Weights of a small transformer language model.
Architecture: RMSNorm before each block, rotary positions, no biases in attention or MLP, tied embeddings, some layers without positions, local attention windows, shifted keys, value embeddings, learned residual scales, capped logits.
Training: 193M tokens, 5884 steps.
Each number is 500 + 40 x the weight over its row's rms, rounded and kept within 0 to 999. Layers, rows and columns count from 0. Numbers have three digits each. The size before them is the row's rms in percent of the matrix's.

# k: layer 4 attention key, 160x160, rms 0.181, rows 8-31, columns 0-159
# q: layer 4 attention query, 160x160, rms 0.181, rows 9-31, columns 0-159
# v: layer 4 attention value, 160x160, rms 0.186, rows 0-18, columns 0-159
# o: layer 4 attention output (transposed), 160x160, rms 0.167, rows 0-18, columns 0-159
k8 084:486486549501520455521502515478450566538506550529549548445448446487533481481519534484469499495544561531502441437541453534480408541518560489466430536478526547554451530476541526470458554473500482446498528527493472491463566501500484426455429526578517477503489543517511506544427467540546521480489531494549467582572525431474398518486533461514502468524558550485515573489522517474532523403479486552463560495483552461461471548559524513500479510483522436543553400535454519497555471535511485
q9 106:536449481505519528469587486459561509458513508516528442475487454490491492478562481576436465466560527522534518429419521514581430490520436548567497458532509529572488499506451524476495510478546459491536502514548489489532536549494443468517434547475492487508518462536508505485507461529470539528451499552454486515411515483398452467492497476473392517506449449486503540486452534504521502528560502572519482523568502509516458550439547578479456460508455467577581475456553476426467539506472526
k9 116:531422531518572444473479471467425471465526482477547488497474573562540522519522543479485521484506478594522600476518541482494569489518412547537599512478472501454528576484458521500520510458482601521473495500504509494502471512445535508489515504400509526540528486503487508482499566467474509454480457495502471471466539492497551448456495525435521510514465413568499463481470457559458553506532542462505417493508486565542490531421525449526414499528479487492527531486531505477384482443465499
q10 093:443403513442487482610440511442450566548548462483484444485440556547555493490457540481509480499516463513472493535560484539487470522500516552492514502513429487503516459467407416422517478545544497567461568484488491492547485563507472488446529588538519525525524519469476505489501489483490481498538453471502471550552543574553543575581450539506521543553492511510507522468496440533481535507512545507490565522553534468476468496564537469487537484499535521497496532529533586500537508529416420
k10 095:443469430526453539607530510463477478554510515504457498538459481570522497540526499452572513537524470493525488578487510495494536506430518448509421565496486523566471403466461521455511454456528477543505561487567487512499439527482518467499408525485432460507443573495446496476433447505504522426552535467530555521545486563489569498480501511454521500599527494516550544484475499490510490506504483489527426584583564498464506493489578504495506495514507523505516426546552554543511527518517491
q11 094:352472498548527443433559502514502484542487488476452490474487535535433426529570476533501525454548499474484531543517509519528494449502514434516463473495513521573521502557503444549556591566541538526493468505465527508544515513501483505526512439456509473459453429549523572522498533428519513463465480531504491516492506535537488503505510461498401479502466416495535553456477578507528465589536466452533478531623543489506444513494536496469524520542518533530495506465525538488423563496540472
k11 097:483488547442535545504485438513496481490548550523508456480516549510501495536549473532502533545530595489507558556520506586548491499447447460490553461558454520467493453469493535537612437496537483511505509472490495460562425505472498504528490464520475570538521463492579565494526496525466497427471456533503495449409493573460502483439547514518506521538463434556534500504450486583489485501576504456500472470498510494553474491418507477526451504530430525454508503368458513507476501465559444
q12 094:470509445483520535492403536575493509467496509396441467376485482443442477542481519546540536517477538495494496535488489536473477507492507401477468517452492520487437561575561528479493455528414456474584493517441462565406517462473520574465483429462525466482465550457440528521557541479534519461508485503535449516481443446515517469470472451520478464449519525486461525503564517463445467473470508458516493523494461407520504554482441448496549483520498445485505527477485517489503529441513487
k12 093:538469492502455492481493439497514553442543508484432477482552498507471481498516606522461493521507567494558523461514499594460503504483405549482525470555535558418526554557505523495582499513481514479478429579472497506518520539445555457469509522514551522472545511529532515477505464502498466491421527520593561518437458468516479539507464425490487486479392508489450472502506534417527497460472475482530523484510579472518388523463562497481524484477399537470499511521573517494476504465543508
q13 102:464502431528537482455462461554515471513499448566519495530538482524443534471481486474552474546475538477610504487471449509436471514488527442496542495560459474566483498560519404457490505547482523548545538464438467480565525552502452542500508438526500495477484429506489534547427511544510522464464453531552529453472466534536551531544468542559523486443481510468468472456497523480450403490458559474422521565444519455537544487495564460461513578509561460471488477487494434592485547484500494
k13 104:501575490501489505527505510567477447471486452521447573490553540466472389560459528504457463459479517503579511493486495530486505472459480475520454514522510447498458535574445530452466540544490518548502633468473417529513528478461511501477549478518507463408528532570445484568499515560519517523509544571539557557489479508405455449560500509566507490495489528486550514544500461476462428497476490528463556437473475520481444452508451479495458514455540543504460449531496474581515488447474495
q14 094:442467520528495470487459498519519564493493522539445512478522492526470557439660528565557524469524504518509444514533485497541440507460495486586511498486553546485475483516515549518480478471483516445493507532530483508495510463548518442457493421485512554498473426489533479513509516466492490543448564500488467471517540487561556533513564450461413463512580484485443460437527508503550422564550489463501489584542469535469483552443514468570476562464498434535519560508454452473432514520564529
k14 092:582458482410518495465498482483486411480496451447451526440621572563481509526518460530475536412490483428506514526505557486484517497488432467479412517494483467455531519487544553528491498455511489520496483538481483539547498402523548528428514561510486531515466435560507519453472465459456522486519556491463486476473516529452428452454494522464549471605530483527472436502502492544519528528514523459494505453478510471497465548551500517529521452414508515472472583504528506481439511477580455
q15 090:612505573486513503541491443531580486492529452585523480535499513513511532522495514465508544505502482476525489529494501513498566595487447497507485562636487463482523525502533508481483540564551457517509502403479493505531477521461475542535469573499530609471462457507478421527504487513541449502448419475485508578589539479517478487468496556552464540484551531551497582526485514520456472489512520538485495502520486478502467509503530463509541477579445450469537502509593522417474468455486508
k15 096:478532523531549479523602554558545504515438540460555564531414508554539525541494492477539442521487529530503496485513509450489467521486571420499507523503504508560464535515530522478463531559475537543546542433510509458518488454518483464499564523533507422460485545422460488467434480486497509502477487507605411615550503506533526547522503493445536520537530528450458545501488492506521563444513529551433545459489551520536511502568486583497559512551530453458534494533463480446508498422506520
q16 096:548546554514520508422485433541593467511474499591523459522446512485504459455434472514477480526427480467519534533425473541501496446446437539503555447528530495458502582536466508482571573527471573478468561541514452532531500428446479582520472452481561506468519465465499473435525558494526509499560503486554523545525470492497510469510493468524493484507485511535500522548608453435532485493498505526486541390425497521497464492509551509471530577520535472440548466469478503546529485522547518
k16 100:487464426548494532450468503476574374428540493508575477514471562501472522436421519465556508481499553551548454606456480492492489545481461475501448511474531548516495513556539393509553512500475464481545454554508455532516526448518496538495492538554512426509439493581548538492514527548550521532519499484528538560523455530492451531474482498523502503451470488458550528593459477488424434524503514488491482488492503463447469492447481486453529525493517443380483523473500520530531482530491508
q17 095:487537533438430543521590484513465464500450561529429547485504475501504509471497459470497442505468512493550514460490547484452480523534461471524561449482470449520477490513500497481506497435519540427502460549509510454442465549547534514499501471499505460583419518514484518535411574521507464487513548516565493453529433437526578550552535474532588495484534616482433501506526449472479490499471430516379483499545473520460545492554414508513544486460528489556514504513514485516518555543540481
k17 087:460497463540518555504493500462524437509486436500446491467461493449529591425574518609469466605554497553476427466537500451515468489457545481492584543528537547498412474508480428535561506509546481529488557430497504467529526479516521475495505552523463500510451470528446532590487442549463549476539494532502527494419511548539453532536509517507522524434482539531480512467549491506504503474510458502479467402443507517525503492522596477511527501505422454526498455520499463570506553537507491
q18 095:504483411539482517532463577513425427480458498520491518527479446440437489537392515464498464578443434423465574446475531482454514483477516510507475541479528510449511548533517417537501507505497401503543469516501550419454504482502571508489478476418491510523462584516501491512488516560433551507513515489514542490502482501467467518543486496549414480501523499531480539526523514523514480464418479545512502454530483462568478537595502513545614464520477497448495510517461537566478532509521488
k18 089:539410499476489465489522446525484544402538531528449585544472530458474473402455481528501410520478481519480547513508558540505481484473450509429494539510565451501514494518464489453552529555495510461542560437487452532470450510469559499561518483491515396433531555471563618507538549474469469552492509474481519520508451494533471507479503492533515447401507471510507470500526449502538454529525519420494474407457476493532493509538549482481505510509426456474497487493588543531505521531516519
q19 082:484463529479463524517539484494411471542504492481442533484441560566430496519461493468515516484533490512544438505435540454580523492447502533480473492530462568437428496457548475543454517535525485484513419511482469472463492462507526456526530536485476505511513510493533520575506568456494424492492537495492501438585497524439531491540466510460479453572496507530483539523514498481611457523431463421491509491433458574519461505434504534494418471469547519532493570461471587528452542541440449
k19 082:466499466461473486597538443476484501427454497554506416435486536507475528550514476542455447552510463521438501455514514487590466490554551495502552535435531567488488480506477540486505499536458524503575537522497458478541437482480488481543509483452405553471457549453392444533553549538477533414452493487456468516501555489488548441458484475500481527473439483526473498516442475481540485515442479577518466571462471513538491520463502573513438447539532493522510521435496497532474493442506573
q20 081:532516517491507454477467514566555482551444473504455450498450480512482487467475410535552434513514496511479476490509492463548507460480521479527585469510471607462503490541538448497504574462507449485525591493520436503473565574529434502470479481557493540469499456462518553495490582552566573513458528501505471540595467493507529506506508554548524463466497441502551483478556526518478488514415465473442483531552577471448505532498515473514490571551463505562516439436420420496488521530516482
k20 088:449526470568469460506499565589492481485560493514477514464563485442574443499507478513488446500528480545532491539486520517490464570465485535537482470560552474487486555552564498556546539515504554410480495423526428463462516519576475498512491429545551585503545529460516528530588530519556512556446526457551460484518527553465453508480524542495487592461518534461550551479511536494443468443491480526433508510455479461543488475463476471502474524483544459549472525452569417504499465556481528
q21 086:473420550456509495543503491505468514475468456511478452489471514502540519492504429560504485524462411481545476478447478464477495504555468490529512488517447540462481455540530481400489530463546467512522449414497539509534528444495554481531556546467482566502504497487413490574458498550497464479401520504491476490474489478523458485521457481525394586415393462471545538415484475486460491467482532508486470572492477513435475524454525543441435551497520536521469470487513535435522522517458422
k21 088:503513482527545465513534509439496508520449499519438521526488552533564479561494440474468543462515483409440504464450578528558517495487614507450460555500522488453487504500479482520471487492387443527518415530499499507522570443555540523550525509439457515465534503520467495505515481591547438498519479480513587490484492520492476535479441557430454542580443432482524517543482488512537501444506502508542514555548527458553479487534485470491522415492555561518538501556478564478444454510458524
q22 101:495607471548494469476479445539513491484467506549531544496536550503428565414519422513502410519530543470507498475466526529533529425495475513535510510497471482485492540539486505495442465475502455482551506534461522578512513469516552514492495544494546537502497540459423566451453561475522508547462587551488537518481537466475528454518472530529471489474491479484438444465569523532499441526454521544438536577491479547483528483450514409516496492459434493541553437467512351490481520492545485
k22 109:529531487476502414457486544464484489411556485534579503484498451523470576502461568538513475513516577536543490476551508533461472507569492488476479496490471508485467510495469531589483509561478489474502509477456487459515437443482567485500464501544504458451567519488537522571504510535455560537480471468504473440466471491460505500531567481483520518452517494466489468443542532564484520482529502506435516548469438466490494422453391538544423499424447481517555517471465433575572598454470504
q23 083:470487433467562492476546512538500476466468495539586480446581520513526520546443487412492505598457493549529491498496458470413506551487513445545597502552526471451447549431476505547526540508543488554483421495487526503485552613484540529501440439510475515475477549501443586523465505467525506463498501456566446522495479416473578484496548469525529481453531495469486459531550521510465480466518525502444579472511500454517508455471504444458501511510477543501450456482487465460534428492479544
k23 090:554451507492479588527443479469495521431496495535549502465504550565489579442466479454542443471483550500480512589566471479531493492521482464502461490462516463476518499488505491464484567523516490439523451477533530515535498549474496452541496514472507386496535486465517521465483524495533530517589568493603547492426430558525525487515462516429454536462551528537436515496505542535507514477560515502534538420471546539448441490556494440555462530505445496437465524478528572499465468538578545
q24 098:454477539409531544516594518437515549536475491524589465491463471463547512490494447513467505437547460538503518433488491531541501536502475561484530540490489486564539574470432608460583481471514517512455483451537537482464507505435463541523541503540526568497515540418543456561543559471461459494486450480518475558513514523567468473493469493491538557534471447567550543563506508516485516536566487419583520490574461491538461465503448482519466536484502512509494510499529537464474539543497446
k24 091:468434568437527465503513465561479559503566517501532476529459595519495455502510536531483510491554524477458491438574473476428522467511459469455512483508400506525513540498443567540429520462447457513471443479542472491510532542456442519501494499487455471518544579466497421554512483476407384464460490429472546496501504526515478430503506476534523492486477533514545474548531504451549489527552531459532467473511482515533431450440524503520460520557508475507478549569546460427500535491546563
q25 085:424466518520518455477467561514501572484570486509454484509571459539484546493478476503474478513525406523522510530434566436554501481443498543503495561549521524552562499488419442486474500437460462575463487428520509503481492476520574483476500507490588514533490504488482501448454501504422439519540477502530563518520506571556494473518615475442503551481494397441472512462449495429517507507531570537509457485507519467433502494490484549528509504511481522430525484411512555462518486550512462
k25 087:499498541493545546526455435480475466497569509493548470479476577527500460533485549449424485535523475590452445568409586491486444521479484496482493495497596428543452526511519553590534529543550514531532514425490455495488468530465477510543475463478453463515477420430495487513461493476438611455496521468495544470460487552513495484561536561519545518427484511512488509518449486500517477483479474486489416426510489518502477512465569461572512476518539544513509536444516483514416477499457508
q26 084:464543546467495534473509436489483417491457523535479491557488442493578531495453544466491549468492437528546462533512505545445561508536497475426478581505529558468553498492512587463377539529586522497497531442520496499566559504432426533495498490536523545472510536478455458467557468472480511472533542476455506503562492546543528552486516538587500499561485545393514513595542500500543537460428508468489555481509489520481498513512520475493497496546429493497512492554492484457536466440508465
k26 097:517424484485516532511467512438494464424529478584443531563480518545430446462470504510502523512532445461503472438579437506461453533518585421494516526446555455564502493505501554476518481493413499469514527481523493555544544468489457458460520541479497475480566477530465498502502468540538435521566518475539467495525523551577489488523466454541520511486530476459504525415468404434517483482513534420552520431457559498472504487512462565536506478483488431486493472507558551570409474502494493
q27 093:510510515514593454498594475542485513505553581507469501479417565461538476487533515471451516454520514535480492442471466507531559504477404482547534527534532600499472543448460438518559471493569544496475521486539476459533435523573415507485513514492451512502498465423520498483475544497454499444479452423450453451548560549559491514492450490482582525413508500502500548483472487477444516536553521511548513519462536520576516480441489481566435538454478524475470538470487475455512526463470493
k27 088:473484473522486573535511501474527460562520445440495484488577534503584535535532478444484457452407564524519534558551481511449481474504473525520463436448480557538461530496514551518481509490490484514432523463600476471516545501470493449553542559520468469493432453471497445518591592472508429489501543511466422501521547588513520575485509494534509484556480519558523527452522446498522496548463562501535468525460556523498475443499516512529464436555507569458436474520567475453525474507503503
q28 091:485464578423459477460437537421473556539471403505506502489461408577498467488561489451526478540509507492535516503557513531569506480522481526449483417494473515503544530434535552458533484485493529434546541424529525539419488482502507505513474468492468497511492511511522395510514501486471484418512498467458519457525497449465527512487474509474562462466515559535510558506524474561442549548495562526525525550500521536510490463526533582522556396456572462545526469473526469515482562542445472
k28 090:535591478444461578465500517555545454481535574536526519477444435548517457457511512432536496475522503501438470495512484401544532532492499485536511561414489529503535477472454496473418528449505518500551497471569533493487471467527451492530457533501497428504502450426491505487524529470493469501532502526487508538475554476499502531512566512560456571522493454516538447504461467576527485499579423471527536523472439537515507557556486539397525444467509450505490502467492517411537593505542449
q29 089:481558463530464457500468481515544459514446474481485442504524430481448502494509463528515564493491488513476500462523434458508474507497547521449464445485601506551504532534537441552542486482462511429502470471493502544437531554453495478460421482496477466466446491521559550560533548519552568436545535533549472587471504476490488554547536548488477421490635469526444519491526572553522468506505483554517455503455477448494552510486525509438479574499459418487510506464504436499480479446553552
k29 085:523484526543522448446399515500461502512576485507509474522517487522433489545458499542476509495491554564456504465424498513500429501484522542458508510466501415547446553519528478521465532534437510390571474496490514547501527511508469543545545495554517467506562565514546514545575488489477474543528515463494581415436475551515471498506501481532595469502546508490512517547510501522458414538532485473500521449443462459528447530490379503509495521433450512515563522471539517501551560526514426
q30 084:549558485532485451514427414529545514476507493484485481529550425501440501463511485481525489528468526512504440544442542552495542430443490530511473517483469486522410460514545482468502529508555422513531548621408554544458444529529531508482473491543424503451454453515544481511521524580522474519480498503543498540487529442398506546498539515491464499455529534592498533511485561468504513492524510561466514520418485523419487513530468565474549571441509490496469430502463463477455512484517526
k30 080:530481488544492507536472479469578514506523505532421528459484461495559545484539505471516467428502507444473495483456527462510480469486539617483443507563504440515456498484500478417487481507455510582566515527481562516498453503512584525505566535496492395508527475549508477571457570455468496516505418511514459490477485428490494506517464497493473588472483465478500457515579539523507593623514455490481518608516553528498544508479494480459511538458558510510498488551496460528498561500554483
q31 088:582499520467494513539483492448505499471485499510485490520464566561538468495574509549462468401459503488494461572556514488491597458480523503484527503469443460556499491463507452570490541504490424507449466559534533505488473495512499489496547671517510457501502438513495491456503426494537493550586448508478518465538475544502485400529508581518506518484488466509534511467408446462441577506499565530505545586513521486487540521436446491506518492511572522496505474522473513475534538513471483
k31 102:553486490548566545490447479441504500546477538541453473506484499525464494441457439506465546432473513521502542545553484403490539480522500486415508510469518413486508477511387510528506472519519484499473490509552550525505464549510479448491491563475503560404537506501493506504497508446451475523576513493438521523486509490472548517562513530445490521470512474595471535439487471495515561521495471463536463497501496520491560618485575434569448593566440485502548473466511517500436455539453495
v0 095:515476517489422514451533483455511489503561450491447518462610524532497448535519444572509544477496528517485457490399447496510546556513441522459461538538424486508486497484474468453546521469531599474485498535493472575542561506520572572458461518478525514483465552492498507486538497455483496460561533581558473537516509507405459481533479463488589522487506451456513498448501471478501466560505510494506488514503460516535483509460496512471511454430585524521486479482528581581568532500524399
o0 084:513565506463551529497539526536523512484489546458535516549489529487488552524429441564406521482472532504484445463520575540563471570532500479480502485549475440506531508468454540507465500512528568568484490440550493473426547504454456527539480483530473466499506466541542489561488471572526480457475550567575507489493593568471406489432491489489542580448473506518575493548446547568514492488557522521497506545505504499470567449490450472496450545558485525520483572521554419496490480509501533
v1 094:506458459454487539508464460467596530519476458570491504489546506553499477536536476483494518519480498446460531460561505461478499558481526531530442451513465511423504454598517544609439419474526516546559503548497531486500577481479504510402496525525517476479519461502513530546525436590427515451488504552456536497487479506507472514523542510496480576506497506486543490453455590501479489453547529507427499600466551530533499504428487487500542501492570489490469458470547529472567494566547563
o1 098:533483595527474470551465511504480555501511552462537545505497436463450551476510498539414523453551506517502484468446548558505476536438526511461439460533525443544520451493482555564483484546538481464493527457535509518520486469454418428486510514496583440480493449521489599486486445437477440543479477499506554544545516487530523441481452478472555545488522524498481494514399452531538557468467538633558499451444514473520527490538497484471527493598512474523465495514517422483531497486486513
v2 098:582539499474528531471454479494493486534498605466529522491497488443493560520548475481549478473433516515462512477579582471468472408581537467519460540502467494471485511435467487497486550492516419514503432511464524506502527539466502519596520477518514469506545508480422441499516487546427494555572500484481570483378503522492509511519465481399526451496483452468472572483491506491460536485490479487555511459519467550473546520617451525484434503496479493460531475504490454466418465501484535
o2 095:530490432563578487429468573502600476496523545490465516518442462547528456409538498497551492474500436487489523546541515538449503472524512554492567417460503514490447501544554509428523496554469499443545520463550443575389526508493580514495518492421462481435531485529520495525542521473526564426567540465429465505511447462491485556534524547498502475467509472526499537450498465491479437487476479465539425504516447518459528497523501540463499495471539541508509581494515488479532468450468458
v3 083:520543477484555502502434474553479467501524508518447485495473535497521434530475499484524465518430489560461483436552502485471480426471471560562481496544543444509465473418441522440480540507458530501462553512479530502578526481483550506511515438485505531495556456504532514531492547503599483509528505484532479503480499466461485437452504542498489448480490469418401501495447507436517468499370488493544517480464513405465528597546543446496527418414428459528553465505502460463506523505541504
o3 087:540539425532515574454497538591450445444479511444560467539476485501457549450562499452536449497454540443500433500451527477473520478467493548475545554503514514498522536499514540504513537473516480561516472536435466452463478489453536563504489468484450475492503497588516536520517540441507507560457505518533525502490465520503499503519473491512462583438512489534520549548517470583504548529433461512511411431470502514508439523441432539503519473535406456466498529417541538515509424409485452
v4 107:536445467512497492482505481561523513479473627606539528538519601504491478474510492557479513509540511511463452536485549539595515558532501551500498513563431478463533533457492523530517486477510515471586473531510495491506492502425559530507472534504490451493494491491435519573537451505390505453587521526507580589495451517467458508507516485498494558572502531534535490554485394465465490547538451485537500517513501475557504481498552492520518524444535516522507428478572551490483466552492460
o4 091:549566521536539482470579526482529499587497527540505564467568409466489538561475481525520510492529483555505504444513504566543548481508555506493472538541506455497537467490430487543526522477521531481499458492495414524448480445391454500490509483495554462518506503490515530542534500531528529495472581471529504482506528531476473439601504537556551515416452549454454521384479549494456461490513520528462505488476516499544497428529475451447451512502543471524460532542490472588487456493506607
v5 096:458490549506474481520509518472483543451510441514549496477436509549506510456540519568452507594477475572508563551441484524524542517485543515468533563446429477498525551436508521487479471392426592501559465469570493495501545465541516490505510520509512439491439461489373479514508481438533436464492559505501432554470441508460530516561485558566491562487569481580475497504519509533517455495516494527414462526533518444500481486474470475501496541476484476479487444590508534512524495472474493
o5 083:383509524529450424440508477558435501476469518468481514538527509516507552509513509480562455523506439495524514519571445541479503488489427461450517434619546452584485482490486507464478453430544552500427540482461441508517500475496480562428477440497550519462501500438558477509496441530488533436538477499468504510529566498523555551450439481467555489465510463478526496446536533522432541443552531497482525491476542534516547456530500421496543519480585560513501499516498530496489520445491441
v6 094:472523530536469493487471525464480458517457526493581522513485567462488450479508571466519499492489508428485565406573527508503424496460623515492434523497430556534521505524487511472461555470416534424548501492468513527491491500540475462493538497496507515529411458472377496497462554433534513489483536484560487506509463455533524568467450521483539514460468380471473573517495476543470503439552507525484490542523516480462556488481489478499541532514495459498534547429418489511519532502440491
o6 091:422462472430533473536393498518382546565521514486510502514530438540521531542488494487533487407505526448497437525509424498505529554522517522505497492545479520495529530461546542520567490478449519546522546525491444486441550489418491485495468573492501476494524516523494433450579483480543594506503564460444484460567481530490562606573570466481482462478485495519457492438512482516521497494493530505487513525496561531494518557474514432466479443532553458509460537481509494468498403491484522
v7 101:502544483518519507510521508489479532577469439398564504449476502548488527539439496503404505511461484328483496462525453479491518561437566489511473534434569494490520569504488379502492503464545516520487458503525471470432500441510490489459494540515497509585468583538498468446408542577539520483531480499481512480585495494503488466492455468538452525407516518508518497530528481446498499516518482480512466508511481505513507493491499455472486495467521499527526480501421445569542530436476477
o7 093:479490427495468477568477534578534534494475513482481548478491437512554465517467452495486431569498483477510448553498471517499482531545482441449509497425484563499501488481486501455526460503505466556458409497520578592539495499533485453523475489515509548416509512355510476522486540451520539565593587434484470507482491541541539473448547529466503424552481488480538452493505537501504554520546433487552509448543495478509453487472468469558535501485556496511536459511467573418506478504496501
v8 125:538467524504477530500466504534548497488528502556511495541488505522469444527511567414548503494520522444476517437533555440527497453530473511506499463497446501548570558465461475574491490574483497505425465479541514486419537495539500440531551488472523457461472524492520528473471450591402492507516481504505493486522480550476467497447468424414592591523484476469456531465462539491518511488600509542481503477478470596525516586518484533410460508521533466467461492489496565426501458466466553
o8 118:538499500553495463514535468486539581522479413471520486483454501508592457503515499523570566394516568481500461523594499543385472558571494516520544483490472476508517452492498513470507455511436513488534523535583485610540526481485431517469511500452537530500535499460439476544533435459546458479544522583491573480489430514517523498544530483494489485546497506522545569469478470501508555517487523552499447500508457523521456520452496463453462458483511491561461620527506487488498468470472511
v9 091:543447437455527503527469440569515533499509588533460532522462433539480575553437468516520467530488524507553462534538532477438510543471493515510506572481620499419498456529519465496485514506520526528488494511465553499551476557502540513493520576538432559532467453562578536439491509497508506511519511535507534445454525439513493440438465470467480487579496526497481494526548485437455489489495468457557509506501393528538489470547509500491546565534451487470485478493594494491480612528513529
o9 097:583563561600522465511547510538498554414494487491512504488515493495453585479524556465430508489471515482469504537396524521495473488455474488509560509506489521489520503567518470489475536512455456490516494463493469430565452521492401470479507443508531479494537536447461564462479574548484525513437504467502498525531486420548515449487508548464480476494532536525449452527513435569503411478488487548498529502562454448506465469513451555529493435440476550565566542495451546433544488520552475
v10 109:485486508489586489513463451517486540437473440453550441512481465495487499504455521407467505412491457429497474439554420453485444589410596469509499508507598534467451571567513452427482570466498496503523465532494536513515451517467467500534501451508481454519541520506457500489493597537522520524447475437487547450512512447513509496491508536453530522516508547448553486499523476459503488474530514498526544553533519487556505422520494447503523455497493464524524486488522536444582521491449585
o10 104:474542519497404490541470523452485513584463528529502474505560462503481498525504458491464519584488474464536499556448520494485495483460530460539433555450539495556433496504544485476495514420492428502530452573460469471549505482486549513484496473493565529496515517410514548453552563473501499562514558457452536523555462547565523516463522490545480403489575462535517415505488475458538494522484473627522479506439430462530527549505449503481527491423465521495535497445445474493482561518488541
v11 098:417470555473473508494532536521463556497537433456553513504469537485427456524495504540510503433464472482471550477580478488468543494560482468456512476527467458526509505493474427518523554438431520449471484496456510489453532478483509490503443516449535468463403501502436483454497467554510475452475558532515395511540507528488551510548473494576502590518525494474489477487462448516534493521564541494408491447537520573529502533435470403497532454515464492508519565506396490501448453511541438
o11 086:526429496455510500453526471432531550511507449481472515453532492450544489511497521459436403513612545514514461443539442483551494591522445459563527509511591484465473498467523509446550491482553564524498511510535456478536512497503523594478484475516534583549552457476555526475475483526490448500543555517479477473456556536542529490497499450521535516494457516510519533498447501519449601587512415494570464540512525505479521453500486471454421468498520518486482471482550497477565457462465570
v12 100:485505531465524467527499452454494519472509512462528564469548517420475516477478570560569516454534519463507573487505499512491450559486538472489471578403493514484529482551477545549533445459512491464435420554479524472482452481485543555532510518515517491482520482518469454501490509538456504516530495541544552490547481537524551507506477533569472545489525463569513431511538418461541470528578506527476542615478493550562502519535514434561462489600522513512442458498501508426535573568569518
o12 104:465496599476479526550577478548508500560550549548483493449529531535519515523470474479489456551582412502457462503551519422466525574518527506482493527480469488473447456476559536559527510461443565474487541487601451435483537481486524511528497417481487518502562486388501495474471509458483590472491400527482474469528524548536474469482497525528494432475506491450494447479430477486506431520532508512546497502482555417509522524522536478517546441487415508459535485481523504559476484442509511
v13 103:529453535492520519502438489525531505516490496437575531561451495510520494452556502473472510516518510459473426512544514519446435585443565480468540533512494571498506483497526471537518449482516497459445403498479504450444500512501556398530514580530506512518492494473480492516516545541457517495463505478508495525485536482572493506475429489506527558573477418510475546441547462408502484464540552497529473564486453570623508491527478449506499474530462578525516451476491547499598489506452570
o13 096:499472475481494479491479488521490526499543536504515558424546503525478528470499503534476480388553516526501438541555496453476544513505465607530500468529526495500488464508521500524402502457473518448528434522513431548472552531513458446488513565471540457439550465408551567494519533451612509541467506479483520493521453581528546506474578446501526457462536525500518487548462432508535471488541510459494516487469493502493539602511471540548523515426533501478497478492402506427475464534577456
v14 095:569528519483502472456459472476494483442466428502546531556529471463505512494497455475532531600536534556542485554502503516499499474520583448415521501506525536458573428442482489440470520543546478421573561450562539518504514491432465494520582467507503491513471450496512526492485478462493531491562502426491446535452499510506534518439529547429466468521470541422495527505504432463465519510442477507572528492438514471443536472427507594503538499470471492500465609510567518504537525521518526
o14 100:491532463493476496513435558504495442491474454555387486526523477474523471417477519560543499479398508513514441441487542537482459486541534505531535470599500409449472522583468474497544518536499468475433502464455570493495507521540581468490480511472468585537554520524517435477486525605465551576452552473494481508511485531476471504543509465517507487524522525543468515536440485494469487447537545487463505522471521453526449553502464471485528474511483480592460467444501550517498543461449413
v15 108:473520477565505484548486519508512438493480494484511541514493598441561537487502441552523481463484480576517491514547493511478478477497462463472489550520529491521473522484495467473483512456497482476501462547470474549496498572572475481567538479530555498554487484498399532392498565460533538532575517471460504549567554479434495505504517569525487509452522467482458577462517522528487495493495476512478533457581492419423508435532469537500525447365467520496543482579456520537421523565533474
o15 111:457484467456454483512473510529431526480483522490432487439536475504484486492500536417510437503546533472526493516482507498483501444490484529588478472444515544506539556474498481470532482525495562517431461508507534428454511418538514531565500464459514492497477527559508527462562501488507536444487631594581541458511487508512482584459457535479451506496474528509459436466513511549429476564505466456460472555505507504502545428605543523586510542470491553495428496470513533513418502521528455
v16 083:472507565443441499517481514550475503447568442480547455483515485470488506494501492477432522529522444488500517568441514495465494488479537478507574485486482490527440508513484538571524465476458592515581520538515464520454454567480511527561493519446524495544500499466454535446455518525585486456464500509504464465450512562488477508476489518519477440515486394488413560501499468506488436477496528543521493610447541461557522440441542511529504446408509460496477519466447420533577564466504441
o16 080:458496413517527546534464526537445482473539511537523437538546481502493587497507530487542495506519462505507508479444508441507525619484504487514483487555451478464573507493456401493513428483477462497511375542516485472557479491479502501524503494528518453408537421449578439501513477471448495448525570555499484539521523521562486563578579493525495518435506511500492553513489485487452552375503477550475476464479494524495497512528466442564562492486482541464473462494498552497532495510531536
v17 093:477517506498383448463581559461496515456508502517504496510487475482507499503522475572478556476553458462518513436514423572503568543485521582510442564502418466496480538528487502442525490491449500454485527472487488572477396497553416531411424501485489517500457465485541495499470468528459480452516521503511438516515539509455487483491471471471501529553529515517509524522487519482538493480526451527436459606508446498511498541506548367471483490499489515496471494460397537507485468572520440
o17 092:375493537484577517528563442488554496571481502518438533507510531503562546516442510486474572537595505465556445575485522516469530560517505523578482507488462603512522472400523569499496552533530532500480546474469514499548538505530495507502476457527502499501473526427445510522486503480501511481486469462532497462502523523536497507518545472538455565506456461486524495509436552569502546514527503550499481582551535473452489407525509476522543539429552395539478560497484472535490467538494538
v18 102:500474464477523512484485449555527564474582411456498527537565550433543426492482560537484531522476524414549520457536510508477463518523532490488534482536577545491443506465569479529545425520540467518410483478474464506471530506485475438570517459538475553450502499486511515394499547527584569505450508450487602583509479537505515526528555480532502451503492457531479513471502542568525534519526449483587502525494495455548486468522497487522480555458430557468503481562535491464477502523493528
o18 082:559517474482444528486453471518499441519510528575479546470496506454490469491482494450540458515526460575416504477571576473529569425448525515508447499517482506550480525515563445519514493469459498457431508625562555469445509480574498474505499487507510475550515484488529482496400450498483462563525577551465471508443508495479519482506545511487492521621510554480517502527443530458503477476458438479543468484548431459509474593448480512507536441521537485560521529550469545540502517512547521